Weights of a small transformer language model.
Size: 10 layers, width 224, 2 heads of 64, MLP 640 PolyReLU, vocabulary 1289, 5.38M parameters.
Training: 130M tokens, 11181 steps.
Each number is 128 + 24 x the weight over its row's rms, rounded and kept within 0 to 255. Layers, rows and columns count from 0. The size above them is the row's rms in percent of the matrix's.

# layer 5 MLP up, 640x224, rms 0.125, rows 152-167, columns 0-223
size [ 94  99 103  99 103 103  96 100 103 113 103 105  94 105 101 106]
[[160 155 106 126 155 149 102 158 155 121 135  94 136 146 155 127 146 122 140 136  79 119 131 108 143 148 145 185 130 111 164 136 117 128 142 124 139 147 198 120 111  77 154 124 104 131 108 129 111 140 125 104 131 164 134 100  91 138 147 119  89 101 139  80 123 168 102 156 141 135 114  98 137 141 121 120 123 106 135 115 133  97 185 134 134 114 159  87 145 127 141  90 163 148 146 124 117 147 124 117 126 124 111 173 108  95 109 125  73 111 135 128 120 119 126 136 133 149 129 119  74  95  88 120 145 133 112  84 132 132  90 156 132 141 152 219 115 137 147 120 126 147  84 110 174 124 145 127 149 139 138 135 135 130 156 104  66 164  94 106  97 104 158 135 105 116 135 168  88 126 148 129  77 120 114 159 145 142 129 144 109 141 135 131 100 150 125 156 135 138 150 137 142  67 124 120 105 124 152 125 147 122 150 167 124 119  74 128 128 144 179 145 111  97 125 148 126 151 146 150 136 129 152 121]
 [147  74 126 137 105  91 103 119 100 145 170 162 158 141 152 120 163 178 140 111 152 178 107 106 137 108 167  97 138  84 143 115 111 102 137 125 102 138 138 126 125 126  91 188 145 134 119 116 149 101 139 159 154 109  67 129 101 144 174  96 124 127 120  97 121 134 127 105 163 144 124 126 115 133 175 142 121 141 180 138 126 121 144  88 137 113 132 105 108 145 141 103 122  95 131 124 105  99 159 135 116 177  87  84 115 105 123 102 164 149 112 111 123 110 147 132 123 101 101 112 123 132 112 112  93 119 143 111 107 119 114 106 130 118 116 158 190  99 145 165 114 120 112 101 135 165 127 133 121 163  90  91 119  97 142 113 158  78 124 158 173 139 135 165 135 132 150 102 128 118 117 140  94 115 123 125 144 130 107 178 105 161 122  99  93  92 155 180 131 103 107 136 121 118 137 169 160  94 143 125 145 128  95 121 162 138 138 156 113 123 105 105 114 115 121 129 121 170 154 130 119 108 134 109]
 [125 133 159 107 151  98 162 147 141 133 127  72 132 122  91 115 158  86  47 141 171 123  88 122 126 151  99 144 171 155 146 128 142 107 124 114 106 114 146 100 111 150 129 163 136 159  94 117 121 136 131 107 149 134 108 164 115 142 144 155 121  96 100 151 117 140 134 150 127 170 135 140 124 133 126 101 133 112 169 117 135 105 129 100 128  65 150  92 151 105 118 132 135 123 128 117 171 161 121 128 165 107 156 106 142 117 145 170 140 164 135 129 129 138  96 139 139  87  99 111 147 128 142 145 106 104 113  93 115 125 114 123 151 125 146 124 120 125 148 102 133 132 138 108 151 100 167 133 163  88 137 124 110 136 109  96 124 161 147  97 150 155  91 122 144 146 149 180 120 119 133 156 104 105 122 123 163 150 103 144  78 132 158 158 106 166 111 128  76  93 163  82 151 144  97 158 148 126  89 134 114  95 134 141  93  91 141 120 108  88 163 114 106 124 127 140 127 126 115 163 101 153 124 191]
 [126  74 160 136 104 144 134  96 105 141 140 142 149 147 117 159 110 119 155 107  83 132 134 159 124 122 130 102  88 146 165 150 137 143 126 171  82 152 143  88 112 112 125 128 157 185 141  76 157 147 149 127 135 105 122 146 116 109 133 123 163 124  65 156 118 117 141 153 123 138 130 108  90  76 152 119 141 111 138 141 129 120 109 115 118 127 124 138 100 115 103 142 144 129  84  98 131  88 111 104 134 161 125  80 130 100 158 121 168 154 124  70 102 145 115 135 112 113 112 154 152 154 160 144 155 125  99 153 125 132 133 104 109 116 131 141 171 124 133 136 108 116 118 135 156 129 158 124 125 153 147 121 125  58 103 124 192 113  87 147 129 128 111 159 152 119 117 130 129 148 137 140 158 133 105  63 151 171  91 161 104 178 104 161  92 110 130  98 116 112 131 123 113 138 123 143 149 163  94  97 111  89 124 137 110 111 115 138 116 116 116 135 120 101 141  92 152 152 168  93 134 105 138 153]
 [155 100 129 100 144 127 136  99 156  98 136 129 149 111 104 137 151 112 102 136 131 170 119 106  92 136 119 114  67 119 152 145 145 102  82 173 120 152 166 123 156 141 160 102  98 161 158 103 112 128 124  71 151 150 150 122 187 153 148 101 132 150 109 123 147 169 102 151 108  93 123 122 125 125 143 130 112 123 167 103 144 138 101 147 107 161 152 135 129 133 110 121 151 142 118 135 183 129 123  86 141 151 148  85 143 115 112 134 135 121 163 120 111 139 126 146 139 134 110 143 116 118 142 117 110 136 118  78  95 124 157 124 116  99 141 125 124 154 134 161 134 141 113 139 102 112 121 127  96 103 106 135 110 131 146 143 151 168 107 157  95 137 153 107  60 153  77 102 127  81 131 116 132 134 120 106 141 146 174 103 133 128 148  90 146  79 150 135 131 100 153 125 118  91  87 139 109 155  99  98 138 117 152 115 137 153 172 123 160  89 141 138 111 105 174 140 119  64 111 171 146 153 128 164]
 [155 102 126 132 165 133 110  77 168  70 136 109 172 136 125 129 145 139 124 125 130 129 130 158 119 125 154  90 113  98 168  72 127 147 153 143 133  82 140 139 119 165 125 148 118 132 148 141 145 147 132 165 102 101 129 156  98 135 156 144 115 105 103 129 104 124 151 124 110 143 107 147 140 114 124 148 134 122 149 115  94 142 117 160 143 121 111 103 113 161 181 156  78 159 142 164 102  98 171 148  88 117 124 169 124 135 144 134 118 175 161 122 111 174 124 171 145 158 136 112 137 122 128  90 144 105 138 115 159 124 125 126 113 108  93 141 113 148 101  99 135 148 124 136 117 128 118  69 159 101 109 115 188 110 139 140 182 145 100 137 162 146 121 134 131  98 168 151 113 163 108 114 151 153 118 145 105 127 118  82 128 130 152 166 130  85 107 131 148 157 114 141 168 133 162 126 109  86 142 116 133 164 117 120  79 111 155 149 188 124 161 134 136 158 128 158 108 124 116 124 151 110 116 112]
 [140 133  79 144 153 122 155 160 130 146 136 105 100 149 142 149 117 122 142 139 129  71 119 128 136 164 164 107 159  63 117 140 114 130 100 123 165 112 122 152 161 159 191 156 143 130  84 151 108 173 147 138 137 107 148 113  81 129 112 124 138 134 152 142 126 153 143 136 173 158 145 152 125 108 105 111 144 166 116 131 115 132 178 132 122 132 116 135 149 101 141  79 128 136 112 107 111 145 110 107 116 122 122 150 106 159 127 110 132 158 127 117 126 106  76 129 124 140 137 112 130 119 165  92 109 132 143 159 112 169 127  78 171 153 135 150 106 107 123 129  96 107 149 103 105 170 120 137 131 166 139 109 108 164 121 122 123  84 120 147 109 132 114 132 173  99 157 153 156 149 136 127 115  83 127 165 110 103 102 118 156 100 115 171 101 183 158 123 151 138 116 141 136 134 187 136 116 162 146 108 127 180 164 121 119 167 100 163 110 142 164 132 134 104 116 146 120 162 124 119 110 120 175 118]
 [ 82 130 136 142 156 123 129 152 206 157 116 131 121 160 129 133 147 151  90 116 169 112  79  89 134 167  92 107 128 162 114 113 122 110 107  76 112 133 126 149 111  95 134 129 125  95 156  92 115 104  96 102 129 130 136 136 134 138 167 151 116 122 124 115 127 109 115 151 104 161 110 125 138 125 135 112 133  93 150 125 129 128 111 123 131 152 120 134 122 160 178 124 129 115 191 145 135 112 104 128 122 107 110  96 110 138 146 141 160  89 106  91 134 127 153 148 132  71 124 126 134 159 115 105 107 110 138 104 185 145  74 141 136 122 100 116 175 133 134 118 151 106 122 113 124 121 137 125 137  97 153  76 122 147 143 125 151 128 103 174 101 119 148  70 126 142  97 120 174  97 109 113 104  80 140 114 129 158 144 136  97 152  91 117 116 105 130  97 116 104 156 121 162 132 125 138 125 149 152 114 144 109 144 179 117 122 138 130 168 180 140 132 115 116  82  78 106 108 188 143 126 128 137 117]
 [134 111 135 113 111 115 145 169 136 126 149  93  47  92 120 130 131 104  75 156 126 120 105 113  86 126  82 146  98  84 104  78 179 146 140 148 100  95 139 117 154 120 133 104 111 201 165 102 104 122 133  90 106 133 132 110 134 132 140 113 122 101 133  96 173 112 131 167 147 129 125 136 119 122 170 152 152 133 124 123 140  88 118 130 117 125  96 170 132 102 122 144 140 138 187 123 170 137 132 124 140 142 109 111 130  79 112 163  88 109 141 106 167 121 102 121 167 131 125 143 165 174 168 156 116 108 126 121 143 111 132 160 120  83 145 136 121 156 145 167  96 127 119 130 125 110 128 159  92 110 124 127  92 120 131 150 136 130 122 110 127 145  98 141 102 129 124 117 132 135 104 136 123 127  93 123 127 133 185 141 174 139 101 169 114 176 165 172 155  97 164 106 120 133 110  88 130 119 108 126 111 122 126 135 132 134 122 129 153 179 129 152 123 154 107 118 115  92 110 133 123 121 107 117]
 [108 118 139 201 148 162 111 117 120 126 134 115 152 105 124 112 117 137 130  91 125 121 148  96 119 172 142 145 105 118 157 140 135 142  89 148 150 140 158 140 125 115 140 118 140 123 157 115 120 116 153 166 138 155 144 135 165 115  58 125 120 156 130 156 141 118 161 180 142  81  77 122 127 149 109  77 132 147 150 156 170  89 172 127 163 158  94 108 122 153 122 185 131  99 115  95 143  95 157 142 111 168 159 128  94  95 102  89  86 137 105 118 150 114 124 146 124 145 120 147 152 121 126 108 178 123 113 133 151 109 135 133 114 140 104 149 129 142  72 128 100  79 135 133 113 122 146 149 137 168 164 142 147  98 159 120 106 116 158 140 107 141 138 115 149 127 157 128 114 160 127 139 113  79  90 175 125 136 113 104 155 120 115 140 147 139 148 147 132 108 121 121  97 138 167  85 107 126 138 119 136 134 150 159 119 139 113 135 133 151 112 146 143 171 175 152  78  97 118 134 166 119 140 135]
 [ 94 169 154 110 147 122 126 121 114 128 130 145 115 147 134 123 116 115 104 121 154 119  98 145 136 131 140  55 133 131 143 137 147  82 108 141 167 119 138 147 107 165  91 102  90 129 144  74 124 111 151 152 134  98 147 112 108  78 176 148 132 148  94 131 107  91 186 142 124 164 100 146 108 148 159 144 159 122  92 124 115 117 110 130 132 134 141 175 124 111 134 173 152 127 147 135 119 126 108 166 168 164  59 108 150 111  96  89 100 133 112 138 159 111 122 130 130 149 136 146 120 140 123 129 129 136 124 140  99 188 129 146 126 157 111 122 129 173 122 135 129 142 133 141 103 113 119 125 135 153 146 143  99 107 142 168 148 133 140 113 122  99 186 136 150 151 124  81 101 149 130 125 121 136 140 127 132  91 120 121 103  96 154 153 173 160  91  67 136 109 104 123 147 130 120 149 159 145 121 129 108 160 101 116 141  95 104 154 126 137 151 114 148  81 186 117 127 112 121 105 108  75 112 152]
 [168 146  76 106 117 125 151 140 108 153 125 148 141 177 135 161 129 187 162  85 119 160 160 107 125 149 142  88 119 129  95  89 149 153 146 148 161 156 168 118 101 151 127 114 160 162 133  81 151 128 132  97 180 112 107 116 139  95 129 132 156 119  68 130 100 142 117 131 133 141 113 110 116 109 181 118 124 115 116  98 129 125 131 140 116 149 181  95 106 135 107 167 110 139 132 103 133 147 140 118 134 206  89 119 119 135 148 136 115 123 124 117  92 143 148 121 125 112 139 190 147 109 138 119 137 150 147 138 128  88 141 155 102 137 146 143 133  77 131 150 141 116 108 117 164 110 104 113 130 156 151 111 115 120 147 112 128 139  92 108 100  66 168 140 134 133 158  93 122  82 146 115 128 129 149  78 132 126 102 143 141 149 136 126 132 131  86 112  84 139 177  85 162 149 115 132 106 144 139 120 120 161 128 123 131 128 127 152 135  92 129  95 140 138 122 115 143 143 180 106 121 145 142 142]
 [129 179 142 130 139 142 171 155 116 113 122 138 166 106 130 168 112 143 100 104 149 146  91 110 138 147 164 126 158 118 128 124 119 135 116 147 125 149 100 163 151  69 154 103 123 148 129 112 125 112 153 182 150 140 102 138 130 156 134 112 127 127 113 136  98 141 160 132 131 125 123 106 145  79 102 151 129 140 134 138 150 104 155  91 136 137  94 120 130 127 112 140 145  96 147 137 109 172 163 155 118 147 178 113 102 122 136 146 128  59 127 136 133 106 131 125 140 159 151 140 156 135 138 130 172 167 184 131 126  84 181 136 115 144 112 151 125  76 165 105 113 139 122 157 128 127 114 121 110 133 144 116 102 126  66 104 127 119 117  82  79 156 117 133 162 134 140 145 112  94  91 135 127 169 125 134 144  99  78 135 156 111 110 130  60 171 102 119 101 117 100 147 152 149 100 112 147 153 132 124 150 109 142 132 110 181 110 109  95 148 115 111 134 128 145 111 124 135 130 121 175  75 122 142]
 [141 147 118 107 183  88 138 179  92 120 163 155 131 158 131 141 110  82 123 169 126  71 170 134 124 120 163  97 128 141 145 103 137 157 126 133 153 105 157 132 131 157 140 118  90 128 145 108 185 149 152 181 126 124  99 117 107 121 138 136  87 147 139 161 135 130 105 115 105 134 127 159 116 114 145 189 119 102 139 144 107 161 123 136 132 112 134 161 118 129 101 139 120 124 135  88 152 144 137  83 166 134 103 167  71 135 125 126 114 135 142 166 130 130  94 115 100 154 161 128 127 133 129  84 129 136 147 123 146  93 161  94 102 115 123  98 146 169 122 110 143 111 159 127  69  93 134 179 109 111  96 152 132 172 121 148 138 149 115 113 178 129 136 126 119 126 143 162 106 168 135 127 146 148 137 146 145 155 135  79 140 107 139 156 150 127 126 148 159 112 149 107 109 113 155 134 151 157 144 148 138 156 129 159 133 145 114 160 179 170 131 117 141 148 142 109 141 101 101 106 104 124 166 124]
 [137 162 123  88 122 180 128 131  83 123 110 106 104 122  83 142 108 112 177 139 154  69 124 131 166  98 162 171 163 172  96 161  95 110  87 120 143 116 106 156 116 118  98 132 148 121 132 129 108 107 142 138 100 116 140 144 151 127 118 113 107  87  84 109 114 181  77 106 161  82 149 117  97 149 116 167 120 152 119  90 103 110  99 151  96 163 118 118 129  86 110 138 100  96 132 130 111 128 124 102 132 127 100 123 113 118 110 133 107 143 130 133 107 143 122 153 134 150 144 132 134 128 168 122 154 102 138 131  97 120 121 113 110 127 137 185 126 106 123 172 122 122  99 111 145 171 118 149 142 160 131 169 134 109 122 118 146 150 101 159 147 121 164  99 140 111 117 141 127 130  99 164 116 107 129  86 151 133  87 140 140  83 139  88  88 142 143 100  75  96 105 136 150 136 110 102 128 109 133 105 141 142 123 140 158  97 104 122 106 112 114 140 142 143 140 143 140 169 106  91 180 125 156 113]
 [156 148 129  99 143 128  97 143  69 147 131  67 140 125 119 110 161 119  98 138 127  94 143  81 158 147 128 111 138 108 104 167 142 138 129 132 121 172 112 128 160 159 148 135 133 120  96 145  77 125 124 168 116 143 130 150 126 112  74 109 113  83 121 182 120 134 172 170 111 160 125 147 149 130 114 143 116 134 103 128 111 122 167 125 104 111  92 172 154 146 100 106 156 118 120 143 106 148 140 158 113 146 100 133 136 122 139 156 104 130 181 115 128 120 111 122 102 173 146  96  66 115 172  71 108 175 154 155 104 125 153  82 138 140 141 178 162 118 134 158 104  98 131 128 113 163 136 131 130 129 128 133  87 135 138  86 137 148 106  97  88 135 151 152 140 106 157 124 136 101 155  94 129 108 137 121 152 131  76 109 121 128 131 138 109 146  82 127 136 120 132 142 111 121 173 118 130 119 128 124 153 140 172 138 104 142 138 119 119 181 122 141 122 145 110 147  98 155 111 151 106 128 115 153]]
# layer 5 MLP down (transposed), 640x224, rms 0.116, rows 152-166, columns 0-223
size [109  94 119 101 112  98  99  96 103 104  97 101 115 102  99]
[[116  99 120 141 102 131 146 146 161 158 106 143 141 125 135 183 109 134 115  97 120 155 145 110 124 126 103 123 121 145 148  71 145 106  90 127 129 149 150 131 107 121 151 121 115 103 129  62 133 139 107 130 129 133 101 113 124 121 135 112  80 133 131 119 167 125 107 134 124 128 184 120 107  93 138  96 161 129 143 133 127 116 114 149 136 149 140 108 179  64 112  97 120 138  87 137 102 152 109 120 120 104  95 103 107 136 168  96 129 100 171 121 147 152 110 106 164 130 128 130 134 138  82 135 132  86 120 133 155 141 117 139 133 115 140 134 117 116 120 105 189  87 122  94  68 134 136 138 118 127 121 118 156 117 156 144 140 116 126 104 139 129 127 128  81 161 119 126 110 142 125 149  49 130 109 109  53 143 140 129  79 202 115 121 111 156  96 119 108 145 154 142 100 137 132 114 150 138 162 119 129 135 162  96 135  97 122 116 144 119 151  88 133 150 120  99 143  75  99  93 124 124 120 154]
 [142 112 132 149  98 105 146 130 107 108 164 161 112  98 153 116  82 124 174 143 149 129 147 104  98 132 205 120 109 122 126 148  99 126 176 109 101 170  79  81 140 181  91 128 105 153 108 139  93 116 138 119 109 174 148 176 143 143 159 117 122  81 127 113 165  97 130 119 126 102 158 131 161 126 126 128 119 151 120 169 154 132 139 130 115 118 157 138 141 186 150 135  77  74 140 100 176  76 158 161 115 107 131 117  93 126 130  86 103 140 115 160 117 126 123 124 154 103 116 107 143 153 136 112 126 160 120 118 134 153 115 146 143  86 134 142 142 111 108 123  61 146 146 147 110 141 103 113 105 160 134 141  88 131 153 120 139 134 175  93 110 126 155 178 137 137 108 138 131 123 113  96  89 120 141 147 140 100 151 126 153 124 125 131 165  95 123 127 121 143 100 149 118 162 154 114 149 136 112 142 158 115 110  98 126 159 139 135 143 157 125 126 136 120 114 113 139 131 136  89 116 124 137 110]
 [118 137 120 138 136 140 136 114 116 130 119 124 152  96  86 113 137  81 127 132 148  96 130 109 108  91 131 141 113  74  79 124 131 143 119 110 102 116 113 105  62 141 110 220 185 118 108  96 135 199 136 153  79 130 129 142 114 114 132 132 126 124 142 128 112 137  68 147 150 108 141  70 137 111 122 124 159 115 145  99 116 136 107 111 115 111 141  66 132 136 119 123 111 162 121  96 109 116 136 129 117 140 162 152 115 175 108 170 154 137 145 131 135 127 104 147 136 133 116 110 131 121 136 168 131 117 123 126 150 119 140 128 168 169 126 131 144 107 126 111 119 129 148 107 147 118 140 125 142  72  65  60 135 173  97 126 102 144 128  83 110 146  99 124 168 142  95 123 117 151  74 123 132 106  94  97 155 157 149 122 123  99 173 140 136 118 137 128 113 107 150 114  84 149 137 150 113 117 127 167 121 108 106 134 127 122 125 138 107 137 116 103 124 148 133 127 139 155 117 115 126 131 138  92]
 [111 103 160 141 135 168  84 136 124 125 102 157 163 149 128 133  90 142 138 181 134 132 102 114 149 154 146 144 138 121 128 107 130 118 182 129 129 130  82 111 136 133 207 158 147 108 148 145 122 109 126 119 154 108 110 122 116 128 141 131 142 143 136 140 177 139 130 154 158 120 131 129 106 136 128 103 144 156 101 135 135 113  84 134 130 109 147 142 140 129 133 170 121 142  79 152 125 140 144 116  97 149 121 150 156 137 150 134 116 116 132 160 141 148 177 101 166 126 132 131 127 158 147 137 183 150 160 166 152 160 148 117 117 116 120 163  94 108 153 100 114 132 176 147 121 161 146 122 161 119  97 123 115 141 152 145 136 138 113 135 152  98 125  89 122 123  98 150 135 121 109 115 182 126 161 156  95 158  99  85 116  98 133 125 107  64 167  97  76 149 131 115 123 171 104 125 107 130 112 131  94 130  89 143 140 131 125 106 155 120 136 141 108  96 208 166 147  90 170 122 108 115 146 122]
 [166 142 101 110  89 113 144 113  76 132 108 151 121 167 102 103 140 128 139 136 168 128 138 136 145 154 153 125 143  90  94 137 101 109 146  97 153 144 142 113 135 196 142 113 130 109 132 156  89 146 150 131 143 139 128 121 143 126 118 115 175 150  85  92 125 126 161 139 150 140 131 141 131 123 126 139 116 168  80 117 147 154 118 119 110 134 142 150 136 140  85 148  97 180 107 134 114 123 149 122 103 114 139 120 117 136 160 118 109 127 135 103  96 159 109 147 107 134 132 144  73 128 153 146 132 119 113 133  91 126 167 185 133 122 157 120 141 161 175 144 111 172 110 126 107 152 103 105 134 117  93 114 108 179 148 124  94 125 143 118  97 102 142 120 120 158 102  91 163 132 165 125 120 102 100  99 116 113 145 174 125  76 138 119 173  88 151 172 149 137 181 122 100 132 148 153 124 113  88 131 155 115 110 121 156 176 139  93 114  88 117 128 126  90 177 158 145 105 122 152 110 129 137 133]
 [124 153 120 132 118 139 119 149 112 143 147 109 168 139 129 162 135 126  87 116 145 107 147  79 131 136 154 122 167 122 115 127 130 151 110 118 177 131 133 148 114 153 123  70 113 131 111 151 136 126 128 170 113  96 139 151 120 170 152 142 112 145 129  82 139 116 132 146  49 126 139 136 129 157 137 130 139 163 161  91 151  97 120  85 168 139 155 136 113 133 125  94 120 139 125 108 184 116 121 121 142 132 166 140 174 130 131 169 141  93 133 117 100 136 161 140 135 134 140 103 138 123 131 120 111 138 138  90 160 121  81  84 137 146  96 189  96 119 112 153 104 129  86 132 132 118 140 116 113 118 130 139 103 130 136  80  90 161 121 108  99 114 115  82 170 142 116 161 178 143 126  67 169 105 104 101 156 191 107 162 132 134  93 136 146 127 115 146 116  89 135 105 151 157 102 115 121  70 120 142 131 155 107 118 148 152 142 107 128 138 105 160 119 123  96 124 119 108 126 134 144 156 141 121]
 [173 129 126 128 114 168 156 121 179 134 105  93 110 171 110 103 124 115 137 131  95 154 132 101 108 145  92  63 109 119 128 100 154 143 111 121 142 148 154 125 118  95 167 121 124 124 150 160 175 116  83 100 132  81 111 135 142 101 153 153 160 137 130 134 134 124 124 117 102 105 122 127 179 143 109 115 119 153 157 124 136 134  82  97 139 111 132 145 156 151 112 126 138 132  94  90 134 138 119 110 139 137 144  97 143 137 138 115 123 117 148  93 115 143 123 137 150 167 123 133 123 111 122 139  84 104 154 141  96  98 126 147 126 116 139 137 148 145 154 119 101 116 126 127 172 144 123 125 150 125 132 130 119 151 148 126 125 130 109  86  77 111 146 116 143 114 134 120 144 155 135  86 147 133 135 116 175  72 178 103 149 136 140 114 127  86  84 106  99  95 113 152 121  97 164 156 134 188 117 143 101 138 174 155 147 115  74 102 113 117 124 199 130 146 120 172 109 187 119 109 148 130 170 146]
 [144 114  79 121 153 102 139 183 152 158 110 167 154 143 117  89 121 146 109  97 147 137 123 115 177 153 122 121 129 117 123 103 112 118 133 122 114 116 152 116 118 110 132 119 140  73 129 153 137 110  97 154 107  76 169 116 176 146 147 172  93 118 156 116 173 172 150 173 135 117 144 150 100 128 136 112 138  86 140 120 178  96 104 150 133 120 127 142 147 136 116 145  96 133 149 130 122 111 116 143 122 153 132 108 101 108 157 121 147  98 131 135 144 151 117 189 126 127 150 155 109 128  89 120 135 137 120 108  98 121  91 177 143 133  87 148  99 107 110 107  77 126 158 130 102 152 155 108 136 134 147 127 121 137 134 152 126 144 112 134 139 111 121 101 161 139  85 146 126 145 151  67 188 166 143 123 131 159 102 103 105 124 126 128 117 118 112 123 124 100 125 146 133  85  92 109 131 166 111 139 149 107 102 116 115 152 161 123 139 102 123  84  71 116 135 137  96  86 138 105 178 143 136 163]
 [147 144 143  89 152 127 155 124 111 189 165 169 145 131 149 125  91 147 134 109 133 126  99 107 158 125 111 142 111 159 146 137 110 131 115 126  81 137 111  88 128 120 124 155 142 164  87 141 144 150 147 130 123 111 141 115 146 127 130 138  86 107 143 130 122 119 111 130 142 157 127  91 142 126 137 140  99  93  95 120 178 118 131 114  75 147 113  98 101  88  68 113  92 156 125 176 114 100 108 159 140  94 117 147 163 123 132 125 103 138 108  93 136 134 167 178  99 137 110 188 150 150 125 151  89 153  88 153  82 153 189 131 165 111 141 156 109 132 123 128 137 153 117 124 140 106  70 151 131 163 132 143  94 141 159 106 155 110 122 145  84 136  92 164 112 102 142 109 132 157 130 133 154 162  98 116 139 145 121 137 145 137 116 123 132 138 148 152  90 116 120 115  94 113 167  86 111 132 149 146 109 171 115 165 159  99 121 118 128 141 147 128 116 131 120 156 144 116 116  86 154 111 149 136]
 [115 147 139 164 102 152 132 114 105 130 170  96 130 146 141 128 128 124 122 179 145 121 105 141 109 124 123 118 127 127 127 109 154 146  96 150 138 124 106 117 144 136 130 128 114 143 113 109 128 127 155 100 125 137 148  96  90 159 159  75 125 122  98 151 125 129 140 140 150 117  81 125 139 134 124 141 134 131  95 126 143 107 113 102 138 136 113 115 104  75  83  54 123 157 109 105 178 139 160 166 141  49 166 112 153  98 130 132  81 109 107 158 168 134 102 133  94 136  86 135 138 140 118 126 134 162 100 116 140 137 107 121 160 153 169 127  68 122 154 141 143 133  76 141 136  98 103 118 127 121 134 148 122 134 124 139 114 152 107 112 114 147 111 167 122 162 109 151  97 117 123 116 131 132 143 135 110 145 174 147  97 115 126 180 127 142 135 134 133 167  72 139 114 101 129  78 125 107 137 126 109 137 147 125  95  96 111 111 179 148 133 177 136 181 127 108 111 111  77 140 171  97 122 116]
 [142 141 153 117  88 103 147 118 147 126 164 143 108 159 138 107 116 125 104 146  99 106 128 151 107 122 172  68 119 123 129 154  80 120 127 154 149 128 137 142 138 116 150 134 132 131 113 134  97 137 101 128  89 127 153 135  98 127 120 145 140 125 153 119 144  66 140 137 111 107  89 130 136 147  99  94 129 136  86 163 120 142 109 102 142 151 133 132  82  80 109 181 127 116 105 134 133 122 147 193 111 145 125 107  95 116 104  85 120 130 121 103 137 155 109 133  94 180 132 142 122 112 155  99 135  94 159 125 133 160 140 153 145 142 137 148 111 147  81 123 126 150 140 138 135 120 118 147 123 167 134 132 130 130 118 123 107  93 102 136 102 120 179 134 113 166  88 136 131 145 116  65 108 123 163 133  74 143 114 137  98 114 146 145 215 124  84 129 152 161 149 121 133 180 127 124 121 110  94 107 111 154 152 122 147 108 115  82  97 149 125 119  88 141 145 189 142 125 136 159 124 112 140 114]
 [172 138  92 116 143 114 144 167 151 145 144 145 149 144 106  79 131 138  94 105 122 109 112 136 191 140 153 150 149 133 136 135 148 151 175 133 131 131 131 150 107 104 134 100 115 134 134 158 155 125 151 117 116 174 125 132 149 113  90 130 147 128 169 138 110 124 126  75 140  74 150 114  88 129 128 152 153 140 131 118 159 106 124 137  72  94 105 119 144 128 127  96 141 160 143 119 108 176  90 129 166 127 135 149 126 130 121 105 102 164 129 154 135  87 102 120 128 136 115 122 151 112 114 123  97  93  95 145 143 125 126 132 113 153 107 120  87 132  97 112 148 163 123 101 114 163  69 143 135 155 118 121  97 167 154 124  99 139 113 109 105 120 130 114 138  75  81 144 131 203 137  97 139 129  81 141 125 157 120 148  90 107 119 135 160 133 145 167 120 151 126 104 104 124 130 158 145  89 145 127 119 104 148 135  97 111 134 136 173 114 124 128 161 167 107 129 125  86 137 109 169 132  85  83]
 [143 149  84 108 132 104  72  96 134 184 174 120 148 102 158 113 115 152 114 142 132 142 102 103 164 153 154 119 147 108  98 185 107 152  87  90 123 128 113 141  81 145 178 134 110 147 119  93 133 122 138 150 130 157 144 121 164 132 151 132 152 121 159  66 130 121 123 141 113 107 125 163 137 101 108 157 104 124 150 108 140  87 111 125 147 155 149 143 148 140 149 117 115 104 119 123 124 160 197 157 110 118 131 105 104  97 125 118 108 124 155 138 148 151 111 152 128 134  97 149 120 157 114 122 152 138 140 154 118 126 124 149 148 100 157 166 149  85 128 112 143 139 106 147 138  98 110 109 107 137 128 123 150 171  89 146 145 130 125 128  76 103 122 125 163 114 144 121  69 147 111 158 131 158 105 176  95 161 117 137 117 128 131 138 116 123 101  86 190 114 148 136 110  75 115 141 178 131 141 124 151 145 134 116 103 145  99  75  92 116 132 109 127 132 146 143 138  99 113 141 148  98 133 127]
 [119 140 126  91 106 138 144 173  98 122 131 143 137 163  86 121  91 108 149 163 135 121 132 137 107 119 104 125 139 142 148 171  55 133 116 119 141 135 127 129 120  99 122 145 123 133 112  74 127 138 170 169 130 113 162 143 110 137 182 147 110 109 145 140  96 109 129 107 132  99 146 127 111  87 112 158 125 126  97 142 120 160  87 127 130 150 103 111 116 114  96 108 116 163 100 101 153 152 132 137 142 105 113 160 123  90 122 144 114 109  92 142 112 154 159 157 114 142  91 156 150  97 138 104 186 129 162 146 132 116  99 157 146  78 137 121 128 134 118 149 136 157 134 136 111 138 113 139 128 115 124 113 105 150 131 146  99 103 144 102 150 133 156 114 171 138 133 151 106 145 125  92 165 164 150  89 116 132 114 156 110  99  80 162 118 153 130 110 152 127 123 149  82 118 133 121 184  92 115 133  98  93 136 179 160 151 130 139 106 153 179 164 112 131 178  86 148 122  97 142 109 119 157  88]
 [104 178 153 125 195 138 149 127 153 125  98 123 100 131 127  89 151 138 125  29 158 119 185 128 141 129 143 120 102 126 134 171 102  99 108 143 158 116 128 124 143 100 112 148 150 119  99 101 122 137 137 173 136  96  83 113  63  99 155 165 162 129 140 119 137 121 117 141 172 114 160 122 117 117  88 124 152 124 145 138 113 130 110 129 108 166 126 136 156 118 102 121 140 112 127 139 123 136 120 121 148  75 126 119 146 142  97 161 143 144 125 144 152 110 108 163 115 142 169  91 124 138 126 190 103 151 160 115 146 175 152 144 117 170 133 152 102  82  94 132 152 143 134 115 101 132 102 158 147 124 125 123 126 132 170 141 134 122 111 134 147 117 142 143 123 166 144 149 112  87 135 116 143 133 131 157 154 107 139 130 173 127 134 156 133 128 117 141 126 122  98 147 130 164 152 138 115 115 170 136  71 138 119 133  85 125 153  99 149 125 136 189 120 131 174 133 142 150 113 158 137 131 134 113]]